Weights of a small transformer language model.
Size: 9 layers, width 128, 4 heads of 32 (1 for keys and values), MLP 512 ReGLU, vocabulary 8192, 4.24M parameters.
Training: a variant of Adam for these matrices, 159M tokens, 4844 steps.
Each number is 128 + 32 x the weight over its row's rms, rounded and kept within 0 to 255. Layers, rows and columns count from 0. Numbers have three digits each. The size before them is the row's rms in percent of the matrix's.

# layer 3 MLP up, 512x128, rms 0.0849, rows 83-493, columns 96-127
092:083120107107158160125138128100170129164142180198159136150062088087069152135129087118121130156092
086:168081140091130161105146087098193096124099165073095137058119116120177102127134156117117170076077
086:184174156152144118124131134120092100183105160090169079090118109175123140090143120101156138061106
133:110141137134187094147161115112136117123155123119117109141088126064184130167155186066129098174197
111:086150206120086115104190167122100121089134085175151106107158112162129124159106160161119163130074
089:082123102134175108180170128064145131178105128119196228087144128079143137095136197090121144174148
105:161124171088178171176089132149134140136171093130108101159219108144098175111092120062144098170153
102:135150172127164114131117107151101114108140134135094180081127137114109179141125102093139161191149
093:111111155111126133193122173131137129144125194160224128140150107106098097093141145133071118127091
086:151123139141125121119128176139113077173137172081167125182118148162127058074122170120100075147148
117:155169185117085145183110077142123112116156169137106095129120143141132123088145097154099117143162
102:094087171116058127142153144130078194140082088148139111116142213113089184159127067115141104070090
090:152144142106155119109163141088194175018094133129111163098163143107079124129150157173153093138178
100:139126114124108108181110121106112146047122153096124135172076126121119122163160110126099149141187
107:166132134087194174134116107196175120134167152162161110113128170060160087122118137133111144096132
144:203142178160160134113122065111173119098114088125115073116137115145171125132173143135152135119110
098:153227130113141146110129135155107130115119163127145147163150157185099112116133083105124122171126
105:054187141172178163178146098101137086130120134122130162070105181095107151126164113145171100146138
085:104099122094141095119148079124090093141155151060056166085149141146107155168066128127162160150131
093:205151175136117172061111145107077120144162092178129173112104134086188124142155161138106126175103
092:097085148118108123155190175135073100162164118171059159108137108148099100099181177059132191175140
101:117144144109124113122101118147152154120133112108159149068140153116156134167110108070147074170070
088:148134080142130110161138099144156214215110159102131127150180149118121107140126159105081197119092
109:148144124137133077094093167138155167124089130113172052160105163147103131137065085108107067097152
114:164126175195126226159170088100127139155153095141126159139158151085113089108173141076147110132156
092:121192113132117130074158162105118140134152156133154132160090110094160115127102192051130194112074
092:115109065110095161093183140160092179124123112047158192140153102137116111113133138105102113132148
102:131137184159139138176074127142097069159182141104161115107137163106092116132092090081096103154152
087:140123150134183050164131129120133105116165125122077087131117157161119124129149159140151128167150
117:112096114123134192060127162099089110108084114066123138068074127103147092167108096088119196150116
110:072081101122175117136144159140060120112162173106065178125152104161072099127090179167140063177109
081:135119166149081160165160087130121130087172155108143074103122128157089080123079154165181106125125
113:163181122102053158171148119097131145110060128149097081089104139177116094137218116167123105118110
111:179161150117144161126121125121172142097134076145096075135151131104189072145166137130119122065054
097:156145137161088152154174174161062149131176144117146103120120191119093106125159092122122134167115
087:149108101171096140112141072140148178041157125149055199147104119065143105174121130171128160155090
115:117101099097190124121197097159099128184151157154137163166183166101164151102106105137066127089176
117:071107190167099120157133124139135142137105136154140125144152131125140107093158147098110169135118
122:101120149157128101186149103129094127220173166144140083119144098121132188102117122135124081122164
100:147177093141126124109149137134154094128085131166155081148149121094211162128170128093104094119160
138:157159145133176151180089111140165150094088183168143165143143152121134144137093116081121161105191
102:100216109087089132120144150112154151091099089122113096098127101127114085177128148088140181207061
086:108121113082136172122162183135135122110178113154086101200210101119111124143110122125151162161129
094:129167070128143120155191135144139091106126115070053160124148138178116146150121172162133126161138
094:142114083167060121157140127147098118139163074173139103128103123102174090127065087139113124119148
111:111081141150107077172121134135117127150119191088095181079134110112172211098162070115143087132152
119:125093130101154130152128169160137099138168150167134145187110086130107167085125038148106096120108
082:153101153123163132115113139106168152089144066147117118125055125117149113155114082098128132135133
099:074086113097105097158137170052094121151204158104176143097139153083085136171119115115113109156078
093:182098066129122142087128101042078091148155133110097133107090109103100114133116096130177123163108
087:147172157126173162150130077157165084104083094131159120098111172130131154139114158160138162183129
106:153065104088205145104044135196144102220154147110203161120162080129102149091110109080110126122115
092:178130144144093112119199147184158151145093124102104119101069093177087173153134104158128067070128
072:132132044167085085133127164096105124166099133172085123068096172199095114104130116172095103116077
105:178163055179114082188123123120142066079150147157166101105188178115144107169097143120139132105110
085:155113139117093083209128074118130120114109100105162119104117150147127122122154162168189171060131
116:148073084164147123088172146179125046142128175183111137084114111083081105113161104125194112101143
074:101137136110061127122125110102086102156080133158142171147122118179066166146135162105101162047123
102:102121127070091142120154095089142123117107124057092153128109142101129141117087136165116152114091
078:162134165101179102133143150162112226118145125151155100137137102090160114134148145079115142089112
093:153156136170170119131149122069133130123178097131123171114162121107065085101162125123148174097116
103:169136136116202230151133093151138150105158079104167189148160164126088123135119115158192202096117
101:192101133164098063160097090131190124119167096099122106140088122089180127067140145072170143118163
122:138166123125106072113140111133123166203125180088208136099163103138118102084131119123079142091122
089:122109125122162166061099140102148110135136151113193130099110131152137145100103092129134152090110
094:097108082157121171120173095131162154133110144158125106091118154149173068090118165122143169108098
106:134125107085147146140124134160135158111114093154192098130157104110060112153121113186153093085137
101:100101126096141144121091109130090161157047148100202164193120185063110090136139157102138196078113
096:120113168120216098138157186103151096151128173097062105094145149185122126081099128138150109174086
104:077161067104111182139121128081158149160068133072130151141162079148088158107150161106133187138073
096:095112144115120144160114119145101129155147197134195112115154145119121132096135199085130118173114
100:143066104134155051092065097113167145137170138166120112072100146112145136161114150095148102131137
094:091099183108156177168102048122207099176167112173141150160159099163109154129077095149071175110087
107:145168170130174129130138123174119081125078096171133146146101140077095134156160132142136120193162
091:126116142110180108166163154188103162146140114131106156179124137106090180121131153135096113111105
086:119144203141093081157120150145083111155195131161146110132139121095143129099129142094000083129154
107:130145132152159120078083165168139067174170160143168100103147141054120082084170107126101111187076
087:145133132126125111162123137121131136156116081142073153178050119114156188120204124141159103175084
089:099129091116113130123121080163089077152100164128137150071137142145116106151188146131123053151156
097:145096197149164138093101120205177146124067056158093115103076123074149110158090203079137072102129
096:081079144127100103144114130121125147099136194084086147143109157124144155117095167135108114072105
100:124166124096087086128087119096079064127112096115126104170141159156125098141070153157163069156127
105:166217164160143149121149102078097076104119125179060168148126128125164147119171093136127139142167
101:211103148080134136112128146127067151113171059156184047076155103096160081094079094066142075122126
093:038110104104081168099179074123077144146092140141091160146129080154104126130151160124131167126130
104:114081123086119113161136139101160184087122113163107098165074170142097119149121153101135106112159
118:123121041143135152125136094160150134109087094108130112113150156095145105122134096138128164074121
089:120194134080087060163135150174120100130178130114145072185103142098153183171098136124115102104085
095:171113139148123159084069113117175122056048123139129064148093150060161079128082108137165101132135
099:119149085078203160100094169128150164107118210151076170109112145175136115113141115109153085116181
083:090113161121104081212170136090111155090115079135206079113092089170122118144120116126181096134114
077:135074080118198106117147076082143158144093172124109111169165126148137145159132132134168095139075
102:095143078134072149130146124171121167126158189194115143142175133120127109145128140131083119071142
123:100137131120065126128097109093143162171172123086131183109132146087178152115133133066121161132108
131:152105076153118116143165159058118129052175087137130085141109149125143120138137141129139092154101
100:094162143094071190158144113084123147136031144102052125085154117149133096109175148163190118143102
097:069087126072144122143142161149090115142106125097074129167136129174073106181111057177110052119136
098:087092092113135138068081074098088085128161147150110133077160072140141149137146145149105083170137
089:131127200174123151072183135136126158161129169137127155188179072154095161111180071159123111095103
109:128145087215157155149128142134099110120150112151089122112117119117137064116175179141107150116125
101:150108206156088145115098093140151180128136098163127109171143066108184147148133111123125107084128
119:085117104112134169075102116123162135181198147127120158106176085112119094075161196081135102096100
123:131124114131181115116154179127114131107144103153158180183148080052080106126148137085120147099110
087:082144154075148165080073153144177161173130122141113147121128111131086146092201153130134149049094
095:084140151114099135102194112189157177097133039153144088087149124172098158142098126147122141136102
108:147127110136137123118128138173121129101150108091145105125108115098147078127120095187149179080143
092:110107146117193108112106148125160172168131135151167083130165130103143103145123097128078088105095
098:181168180170111111172143175059100111115138107136137127134171133149136101111128167152102139131158
083:148120135100124159100156129137118099170092085140161127083109112127101171221122125119144122112140
092:107103136101153160107173143135112141142102156114178110114117159083121127143138117134116127119117
104:110131088129122137139115096175118178172126114104109129141110163073111102127080110108162081083139
102:189093191134082073155119136091169165121179124120112094149203169142112117137098105122125097073104
108:103090114133159146110132150131138149116120136150092164173091154077116153131129121140165154061036
102:108162163102065127095129117105134191198115103156135074190151099144116134155121150130131156126071
124:172107149072096165099136211117138115152127090108081100157144165139133180129121081155130063203132
089:112133100116072143129109177121153199131144160127128156135128110118154129095132147078123079123166
100:113114158117126156110131126095066134196159147107119170077163114188083107148116108130141181146177
135:113085173107087152099137151151157168162074189153112098140193122127133214129092108062088130131107
092:045153093151111093127122149067131145082128118120113139088140123138087138114114176165126184120087
090:178142145074068117125124127053096133116051134142099155101103168113147168123174149179172111098106
108:126205118110195083121147076143116162104107144093169138111112123124099132111124089131133081081097
089:104110078102133123056139115129105120123070109090071184125135082116138184103124133126128137086148
090:066142120073137035110134147138101117082089120128131141117102171179092125174153189128164120121148
114:043108143113087085096131108127111171119081106095132169142089095112105129108158133131191111082091
099:158163084129157169113144142152122066117141091136065095099177090124134111115151111116127093174212
105:172099127102140184129110092120107157077114149135127139201085126104222144202124142111096120039143
098:143069099073100088157135166148106125160125145141146175124145094112093133121102156119083090187177
095:108122128151101095124169101178121167174168131139147106107165109194077110121125094093127112146086
129:084128105159122144137141092117126166120125072139099075061117120141158156149127146091146125101116
087:143127122148121113152139084162138154097112198107160114126079172098199140101149143060130091126106
109:122101109144106085135174094084066035162102082136072078180095163163144084169100111164134095157128
111:140134111146127114119051169149105114096169088121129085099073122144144154128107195094143101077192
124:146099107095132198123102114154106124138145192100144188060154074074140081107152109173100221103128
130:119135130172161176153081119138151096078129084085167113092093071097199139117084095110125104179168
082:167137096114195137172111168138107138119121121094120075159149133146127145130110110184082095085173
102:115118129172088101101160144182153095127113094106095111125074102118158126139145085144095100122148
117:095132144158139129098119118164113158118140155087180151077116082088143122137082160129172126128085
107:130137128164126125113102123132064087170134153124139117091083111164099181139113058192058061124125
095:124165188145117151071112139148166208084192126133103134140113083138158124145139137130098105107090
120:146124104141065147120138078151128130119136117122089116135139123174180157165119159143135149159138
107:148130156123161164097129141130161156162150074133100083104134088129157168103088133118094120158190
089:123154185104164074101179150154075090134189084150133081145153115110101160164161103080086107098137
121:078147149097138145110142118160070105080177118210137132164145134159104175154126175100088165141111
083:131148079138147169151130155124116094212137144089142088076133131114160145122093099108127135204132
085:096066141145145135107121194066135087082142124102065198127100127144113117166119150132137109092171
107:137147130098170109095195078131188096092117137087099149076106130126178127148127094103128053141159
104:113121137173146108166119157141147117095132167075140123159132157111125095108109193105111119133160
091:122131139114143145077138147146104098078123120101151154106072055134160102126139059176120112090115
092:196173073175140110133129102106122122168165082102162135159100077131126140133154097100126120136040
110:108084127102148096178148108120081129099191149099133112111154116095171043092129126115126164113145
144:108139107184145093089176081158116147152158124123185121145101165110121109148151138084107181090162
113:071111141147156073158097095086124204115144144076146200132158120135171117116074161115097130069090
092:134161111118096159156113182117075148090116161117165195160125140087152152166155101115137115101076
103:152134139122116137138086130178130148153122128137161098129141111106119118152109139045124050163152
092:143126121122089134121123144103110192138113131107129089142135153097077142106154084125107177162101
105:104178134188130093188112109135130098150164115063073103107149128117124115137135112207137184164074
092:109110119109097153076098179119066161132168116129189110134167111151084142107098130116128180112069
098:121163140180202089094155112114131044122073165045122095176070146131149092119125190163106166126140
104:132125109103134166067121101162084219125122059144064177136082131081130142156136136138148113054125
093:122153136148096147128099146143138084195125131123122126104146084097113104123172133168145158166131
097:117200133185145128137105125122082077182115092139078137104124155099048166141159124151152117163115
112:153093103023140098064037142139152134077129107138143075192167090149115176131100138118145096109145
089:121101135133154160084092162165131096128151134126120171161156160137088052106141091126148139142140
110:174122124130104129121144052129149094075127052153151089192107166138132075163093139072137112095122
089:075171133154159117134154135113139127148139160075123110071153109152107161150153142081132121119150
114:096113160050114034181147123160165161121104119089090170112097159185077131117092061127135096137165
105:139146109136094071153128137127097126114097171049150096119153200096127111136114120147082144074154
094:121110108113163126125140186103142102173171144148138179094185082153118118086121121164108138098159
079:130125146172150117168130151143104141102205171125119169134113148179101160184062120070136125160080
109:183149116125137154117124112115134098086129112186138116143150113129128125146155138150146148196143
099:145157144200140121126147185108231140123152169106103159105144109136218118135112120125188130070120
094:155135107108092151102137127159106115176177116133163139163161123100099110102134097154104132121167
095:143114152106151126090153169159138134151195161198089073081137118125081098113145134140128132140135
106:123109079162141132166115156120160109082130146172061144118140155156094122140152129151165139122135
093:147123129138095109068142186149047121114166172133148064136135181136128154126119189133068104153092
086:166131120115083162129043174122149106086183123119100161115156113098123090139119115079103122173142
083:161162135122132095167141103170094156125154158178088132118113153125143129212181109127137118111161
116:115173136110164094123109120146080159082127137092103061130162199154178173107115123112108140126085
112:141134121121122136154140155132077148138094037163119187162157127175068100237175101110102100124118
089:073198058101139076141111168159087144152136161152178142128115116117128128153129141161085162107123
102:105121108115121202062090182072133170159169130113147089132154077119129150117140135111107120129179
104:118180156146115122173153182164112114132120121158154152078138182125165124123104138149168116123101
101:052098139117112137167089108139098111154102158142127150147189097118133122134087131098116083202119
091:196174156099182147153033106142119114085174116079148122150139174109158151139098114133144069084140
082:104121123126145053144108104132151138125177122132051104139115131128142110148115138180087094164153
087:121124134096121163109148125148114141128094161111139148084150142123137126130181233177154113139132
070:134102154146073089147131118093128152129146145097140102096134113133157124095148110166068113095096
119:142070114146101131122131122114107089162084132118142186130167110114146118085097097096144107164121
096:101082080088078131117145155051117134181094142104176133119174116148104147116123148127139094050091
084:106151146158147042151074158138084172113088114094156162116063118096125053151101134131114118074101
094:126103119127144171141097109185116092167174121136126073136162075129169156102120101144155118086171
085:162151151101145133165149145126132111113104079115125085144121128173042144137096140072128154122119
093:200181104155065107129130094072122127101077094149102143137124185134132175135126142155128154139100
093:103151204142113049174134125089128120132103158128141073068119120166100112117130179171150114152147
088:146115120147189097117115089177183132140124145065095142125096134153164152101078181120146131126126
104:081125091133117144129118127125114160123132099112115108123069132130133110202086128086125100113103
096:155109137159106102208104122130160134075079143074113151113148123145163135114112114146091128078142
089:144125062174179166091089076136127121143132141096099095097151117113158157067211171139119139075102
083:103160153134096137101145112082089077139053115124070158153105163108137141143087147138131232167161
082:141095083114098121120072119136143116128161127119114078162146164167138166107101121075117119172139
113:098119121132153111115154104101134111133133085171146141179129114116111101130082194093088160137111
108:145155142185157129145118118177132108097178076111130066057038119067198133142146109142140137113172
108:096144195174135112187105170137138142159176051191107155060105156131119077076129098137196136158116
100:151095110098093100129150138078118154095123159093128151090138147113121122140220163142154083159104
104:144134109113118202121143122142150148098126133221164047181162085143180155124137063117119135118140
084:153152124175205093094120123087182099092113142112141150161128133104067102122119155129132193123126
113:144096143078150049177061173098131091175136189127163102082126101096070178077148119117167039166118
118:129116105166209096107081128113047069109125120123081105170100203105156126109144122136117172133158
099:107102138159091147150097166126119150125108110122065133168139113136100138151075065107117155134099
112:140172151114125109086078155111164150099086127109138153139120171128143165119130101154122092150147
088:084073117108086106107132102130140154145061166135089138133152149139184152117172154217164118106087
099:150157114123115115181174070105096167150115077173098138092113124169142126173137170136148168131136
084:118154143156078178167076135153158063098110134140094116116149156084148153116164187125125146152176
104:095125105134146085103127146098159176112125130146120109131118154147134115149117134087124066110143
098:132107171123123145129097196116169127124143173121141116086120109122195128116171111090106092145108
120:110117135161173143160116107065159135125172110120166151116181102099125096109192106090192121166114
083:063106144138101133157116098096119196097131150099068113108110160125215124126143171149142149124123
094:123192162178104114175172075100174083049081102145127082156121147134134143107147143180121111157115
098:158124097115125079103159128072119142163180158123101133025120129161144105078172126155142135127151
096:122109086116207165065097116119133209126122122093133170176159150143148126133077128151128192107127
151:167160166180144142144076129102123110112140151095180099131085157067179149107180147143116095080163
079:121124083170139123159153134103091112132161102139184097206137124144147079100101092162040139137086
116:134176202165174086095139035125169115092087105097068114147126156144180121129111116139117126162138
105:173109192101110193139139106093140110099153113145176109151124130106133157137114109114111116178149
100:094126119171141131117124107105070095114226087126118106114114135076163129094142135129072078107201
097:162125148140090118116065088126093186141103122138139142162098161130115160134151129168133082079177
096:103217090140063147090148107124105165103109127146083089181096187156104133140115129097115164099149
097:095096098154108095132180107127070163092106154045153180139129146141134191167100113133148073115162
087:096132088138197144059075125158142142057102168113082154129149156124110131133047096082110146166139
084:088122174145123152178134138085130123065094118103125116132101126090163092138133130167128151074107
095:131082120128111217079137103118148141161143126105142117076093101109199125136088145165143141084113
109:096147138125160144202164089085177135175164129156105142107151113114151129131140192126141142167096
096:147088093099060118149159122135128157206173157108148137086140103143142156144204128085121081079109
090:130128090147106075166149131183151069113120091208128114145165135139167098124162209086087206108102
101:137147160150131119090144137110168120147089129010162116076175109110158175136102081133144091167111
085:173141173143140135122151138135154096135146155135203070152120092116185125082138076095108107163126
082:058133137144163130098146115125110127073185065144179117092189096172116114171120137136102112165162
104:153138103157155173166151087135146120114135124135100117127125095086136118143160085152122145139123
108:146086077158173140189124195081113113101083136160090114090094096148095136142150158139142172090145
105:125157181146176103120192122155142155064129134123126142130091160137110120104076137165152149087090
087:141045129119140134159102172118117125134187146111100131217158094148136141135166113134118142120119
115:140131126108143168155096103139171152142155133096138141171094096059168159098168146125124169132183
112:146111120143185120109127139138207139109140105139077128193133098198132123130129128147122103063107
083:162135161085141177098086098085112102119053174152158162135139095122081144089115133106129139104117
119:095094133112060095098124114106163145169065132102206160105170146117130120101070133167110107158156
089:070128134182156142084170113099174172132086135118139133196106122170108178146144173137108169119085
085:109150122130199145131135128131098115131132146061155112121105136112114094166110134114104111150139
112:084088165147146183164122107145115148112118122120094198092164118126134183152173146128171106107109
104:111060086105152149102101138122132081099041184131144106119147113073134163167097158130126087138154
090:066131082127150144119133127173130137097108172089130136110131099100155154136086140119081172188107
091:119100103152094102098109136105131180101128141123063130048129115112144163123137117083137111177131
112:124142139104097118203086164152125156169204106123107162124185091065111091071131096117149122081154
087:167166116083152149110082105183154142141175147092090130091128065118142115123175064169160079145092
107:060057124144140104080117104060107131091150112072127164186124123049153081110130100147109177122134
099:113210174141104115129209151090093142152152125105137109087181093127123116123122079168157127129077
092:094109118164221116025103104144154157104118127094166116088108126096160077115138089088102181196138
088:138115098182105100099130174093124055185091150124146132129136122158080128088092117117095107115171
088:111135165162188106187140154105086120071135080118186073089089158127149163123135142135160162144148
096:174114186143181138146120207127100122118147133154149095084145132134072212133105111119113095128110
097:153113061120109231153086082132141117124127078102127162082152167075138123112085121108113064178149
099:138164215137098077111139100106147106180134140138134150136114102168118177124104100164157145069141
105:113088174122117121148152145101106145159152145148142158107123114165189176060116148125173110156165
093:131087134128134134129123126142183170078148116085125145127138167116118090097195126134128188122110
100:167145155096090131152100171132126071158119149187134189115137177104102155107132089151078126103096
088:131111150068121169111079119137193094100161075119115097100103127105102132171082121079120110115199
090:079129066139119104104148205099146120126125145165148121167137124117150083126127109177118123169134
100:078100172130152084151171135082121079166121178112115136103150198127130115096115169211123204126163
097:115128138134134105116149115133143102158160150204086149142129124123132119064063120055111175158129
100:067102152141140130095145107097145152069125191113093198155148124147050131119122166135148121090088
103:166152099086080135140136105124177142101140115143145109205136057079138107139132089115103146142151
083:166128155183166099164099098181144107104128119136209106121096129150117135203106124133152158191118
085:094086142167090123125118051127147113126178160094158198078124148108137110124091138116183122145094
114:149090114121170177157165121141202077142151153207150074124103131113139151113156065115088110167150
092:147184121150089106114100137154140060167077128167078086138128142181123146126153170127144145143110
099:147097188129141166157140101123113083115136120084100210129114148106103110187133204165126112116181
088:131093143090068151114124154109142097143114150111210132155115147161163108142106092153139112087074
107:099134097136099089135099172211187116125154148097182131095131108149125133095130113200150108114128
094:100104151126151090153119107181108127167137161073183176101120128099132157117132124116099097157137
114:159112154149088036118125059124152087142135079167108102077085117169102163127118157152154111191131
111:114080119073147143153089166106111200113135116105120081202144116112149120081114191134155143176128
103:192158126090137116162159118113146119094077144156180092194100102105110144151108103158095198100068
123:142080085143127099202102113127116128105111143062160120174100142098188122139148179113107125117126
086:153173178160143100115137090137190194134140068158100088150115122033126126140127148139215174146117
097:117109135150063096110083130089131108201183123163112085134082144084095182139127131169081159145129
091:177152177109167129176216088108153108101113126110127161121096101068140127104137143140137107116094
096:202141151149187112114107139120138109102129076167106110155074134154179135113190126096209078124095
085:125092148172145193118117145124077115141147067096086136050048145105124132147148116172121125167195
083:140149133136122109100143116186111093114192167111132130104057140087121114055124117140021182166125
099:147135082154098125069127119068089046141138154142100139132163168123104127144106091148073115126056
104:170158168127116080166119187094079190092100124199088096117135143092107153096130126161129082195128
097:102128087121171109193095084145125132120215158075146065091120095113112135131131135086102115135141
124:131112132094185167128177080115124075079141155116114071151136127068166125108101168095149159157083
096:109130182151130120174098184131103153114094085069107090135142158112205121118084167043102145095118
093:154111045134129162130100105078101181127086127095097162099145129178106105137128097137133136131128
084:155157093074089085148139124154142149107135111166154098168110149151136162095152139137085117082164
159:158123164141109119162097168075099180156190134144193154149158149142174152124155125121094149112150
103:080154186152148117111116129146100153143159177102130126114165141126119143163158098087184116068080
110:099087114138122132181064166113099108101109087129112113160140140080116063129102140144126125146214
106:145085071128119113100099123120078156154155154102158159154161143092126133101178084151106161099114
116:079122151087131174100065151097107116149203127125153126109143125091144159083124128095131130137163
123:132156114131147178143209107128178131125147077116079097132091142130178151111090086164172190125125
100:136096176100133118120139111103134138141083149142102142174155122153116139170136126116190062110119
082:126145172075120100095113125134104133144083155145132128148122150112113129097100104166111062096150
098:098094084123076095156142086121179171160148140083129124178123132202158163125143092138076095163116
103:178182131118073140125146132123123175105108093159057120105132103121045141114144169129096152177130
090:154111154110110148136134099117121103144107116138097143078086199079185150156120146104163084098154
093:152174075137035065112160140139144154173124060110142124137095131110144101156094097073090124154108
096:163149083141113145154170127076097155189165125177090114139137127122156117111107115094162083109129
107:147130104109109178124072116172110155124171155130130086162116102091189128108115073137164110146162
100:125150162127123180169105126093183146123187109163168179143113098145111160128155125139154147117232
076:153158091111160143087083128171079173102160116165100145123112143101136114138115087093113124155109
087:123129113114155086116069178031083111195187167161111097173136141117119120111140198137095075099120
098:073170095128148122101113147128133088117104170148101097167123092129100095113117153142096163107119
090:100125084103131116095169179154101122091174126099132180083155071201141085147126120119155107142119
093:090163057122092183164141089138152141081134120143096127127175110150076092090129119082105159150115
087:169122123142116118166125135108170111171133096110184062194160116110123079090132141163115117134150
090:140138095155111141147091076108060164175137169090126171108151136140123116098072175151113097125087
092:045043170086130160139112168123158144103182159167113170134150113193138106089120148138120161108066
098:152083136147107143111129188131105136226103179156108100104119143100154129155172136117116107116119
094:138146169100118131130124082158105096138140102112130173088182114121091135121138109129119187124151
089:085166110057128147143121117164144095119116195096152173146126150086142226136056153113141110082134
110:096104151151148155169135097110174129144115130097143122135109114194072091135154151121077090150099
105:067143062145153061216106097149113137112095128116138143154055149122162092166168160122132131113150
099:135102112089167160128146095172120095167155165140160122150153137086141177073087084169106089097144
076:162182120181116154139060157127152078165085127139149080158121118145055096152163153105127160128127
083:079069122112119174089095088144117132206092169115086195104103135039114132076149129127151128127073
100:109113105126161155134078099177185098163072180146121079082144107134200184123100093160154131148125
111:155138116118113070128094164103135146099118172076118149075104141090121128080167098071122110142157
086:160157137149140126092081077123199158089073105158112158042098177117168225147127149120156145144074
073:113165173137119112153129200147130205137170113099107116117148120140093114104170101137145110134097
123:112137101178129154078169140117164146043097154068113187104128113161148129142176164124147180111078
104:066102127114159137161130162173085107165185095086161153118120112089116091107126085093093169105133
089:138080107126152158128081122096078125103143153091100124158124136106156129145067119091110102086143
091:150143144098155089133128150053083081124135081113105099107120105089111092146106145154183102077149
087:177137125099148198136119137125126064106072152121134168105128126131085144100168137160152107100111
087:094089115121172109179158056132087147125088122145162157158162081149128101106099153118103133121116
098:153146105120111129091091120130149085085116093088132074173065119131133111087099075107146114146158
123:065098091159116132085130144142095112168160151089115089099134087138109119116115152102152081178136
080:080137128107112119088161133115102154045153112085112160200120075113164109158135121086120152130128
100:131133125168126083147148121164142117133139130119099121141100199170138115106119103107111068114114
107:153150175151148132078096131099097142160106139130097143138153118139122157161130119119173181181133
122:154146083153143101082126076069187102114144109190105131122130142144123156142115106135127143163107
113:203145113069202083097070114139135101096162100156114103137108079119136087131150114101124138102201
095:099088103142164119139141171147132090134171186124131183135096138119128145118144119169126088087140
124:095137068123139169146126129109100133116138114148084132127145155144084144101116100190141096101115
114:088221106124100125149121160119150126150065141150150165133117160144070096129138106114117073076130
108:143101181133145100078108148096147092181115118097150185173112095175167193126185160078074141064132
097:098116132101096092198081170086103087037128152095112121126095129141149148147146138159097114158105
091:194138096104115151094142140130160144095139081108142125129107135100164136144186169128126141066078
099:120107140139108101122113132100113171121163143175102098134109135113161173087153166074143139163151
100:139166128148188126099153132098125093116116139114125078040171118151116094112136134138122074108158
094:131102142134111144110147117091130123109118151128133117099161131084121103138078105144164106136131
078:096117135145117165119124133076131081131192156076097151086132150118113123102159137133113125137158
102:112170159127119122210093167124075142113118108084102106125091163121139115130088132159106146124142
081:153084211142158132120102121195136121163092089141179071118103132094095102184221197133127142128097
100:150085117111120186157085119142177174094119157110109069070065113155113095162167156067083099122157
095:106119066097106103058168167124130121122146162067107161130070143157058130112108183146136144061114
085:173130112158196149127181162162146095162137147170133169107150072083070136163074157106073045118155
099:108126148129166037160134125119105134180139140193143113180102112152157214166131143137126057105132
069:152114091142082124096146159075136098119087133051077084131130090135131099071206161142095155094144
096:177146116150095156112112069126151154071059137127154123166045137115178101116167134152076177095127
127:180124114111092123164211146171138105149162106204129093152167123140129123107152065073139113093134
091:094120120116125183155133108139088147135154141085175103112087084057139107083145115161114175107151
105:148148176102180160098130142139084163095161115107069115072091113123133115159125121147111158179162
090:077164110148151144100165137149119134132165150071127143133096111144091122144132099118105178208132
136:176178095160123103076122181107088132158148110165075130167157185133134148189197120117111188129086
104:125106096127149113120102122124145148100169138105106181139130175111141075088119090114190160118122
086:126154133143089111116093075116109071177137157090118173075144116095161169141142127145113193103158
107:084111132152098079180097144085146144097093132085152081114138107116152124093152098118107158122143
089:172157143087119132193155109136105078152063138173127197115141091147075117121087156128150115160159
115:150112096132127108149122082145117071121104117123067163149157121132053172119107083193167125108124
089:159191119085059093108138134128164127164093132134086131140070227182125171112113125123148122129099
120:155095152119084138087168116058111119151148154153135128110154083086113103139048141117132120169155
109:151123137129129169150135113132149067143189145132149126114155113172095123124135126074128154165114
092:179203147104154093119135091109113091094172142105161118095088133120143087114149150177129122152152
096:186148182111136122111052128186143164135131102091147084094128126157106154169122121129080108161147
103:139089106161178102128137144136139084114090228109122071138122163147086127131144152149122107179052
083:174137120145122120102150132147133147136137084201140137089165098160105108214096138185145158116113
086:115128151160120125147171179129125091102126131037115058116106145155150183120168119148120129131146
093:146049105129141198137062110134159121158088146154175156221148107114108149136150185119125158134139
089:170150161184080092165178124108053129137105114148096088105111096121147097107104087128130101135099
091:126128105122105131094062134130160078125086084177204132105153094111129083130123102140149128131096
088:140099098152172158145143174170125088139081116140085151086090109085100164146112115138157093180168
091:135098112139144132129137121101113171136148085164090129221127084065111123152113101134138173104120
129:118144070105070151118128124138100163127130167116164172071123136186067095195178133099117133147031
078:124112108148168145143159166129166095070063139103089093100099163152176114125126119093091146166163
081:116132122116141084156191129064123121177121170114114127129120138115158155131129147130147122142109
097:124121160124118120134153183092198082113181148029078102066104121128174154111178115121160091128097
099:123184048093163109103113153127175145077148128113053141102107135095196166071105121173119116125113
081:085089110128180158072103163089092164183139119144077143092164131116108153092125152148125113120147
098:109160103111153165126121116085102107044164158146100071105098147100202190130120080089155093167144
120:085177174161119091124124165152116098141155110051119111086126129150165066130133156155112065122161
087:120109192147131113211149151155139118153140113096111146157082074068186104084136071121117146114119
090:120164115135121129153113139140147142057124108125152121082096161079140123133209135104212076120065
096:136157070165127133163167080135138132068090106097182097132100139152111109134186174151171113132123
090:136160131151108140131136090113135083133114104070099216095112111123137137076197132104124157149169
103:127165105126158104179112129145187135149161077122096108095116110113169096179129098103124132181180
111:135102131137129121141071044121121128124130164110158147121133094094159196122145139115135115128068
090:151158168145114138137134080134107098079164115123180128193122129149189132110108108125136131129062
106:162182150084072072129151151093130149111125113137094137128126124173095136158092196133127091139102
083:111145111165157129146099129104066054149102129096095070071156159181127101067095151059135117117162
096:152104159111099119160161129162076080128170161171129141178164103149111109132135123143114114133144
095:154156188117128178185148172126185080099080127144119166117123121127136188139085147141157058145076
115:155138172111083144098102128121141122156127168114194128134186143141142078131142177119143139128120
096:081104139146079129134139122148118151072083112126080171085155146178181104159144101110137117082151
095:129125204143131135135157135092131158124112086133209096163142132127109112137116173138121144087125
099:167125101063073078097152108116128101113142128166183158149137079152085140123084212154085115141124
092:118128188115100158131070031108136092205186197085141096129166084108125121105111183147149156129133
108:109130065115237166137160153099108132151092158124175081131138125120101127133137127158138112098086
094:093086154141155132154138156130105134114145148144061109192115115161100108145137097141136148157160
087:112090136123136105152131167132147203102179128059144107121098111181183135133163074084107092095096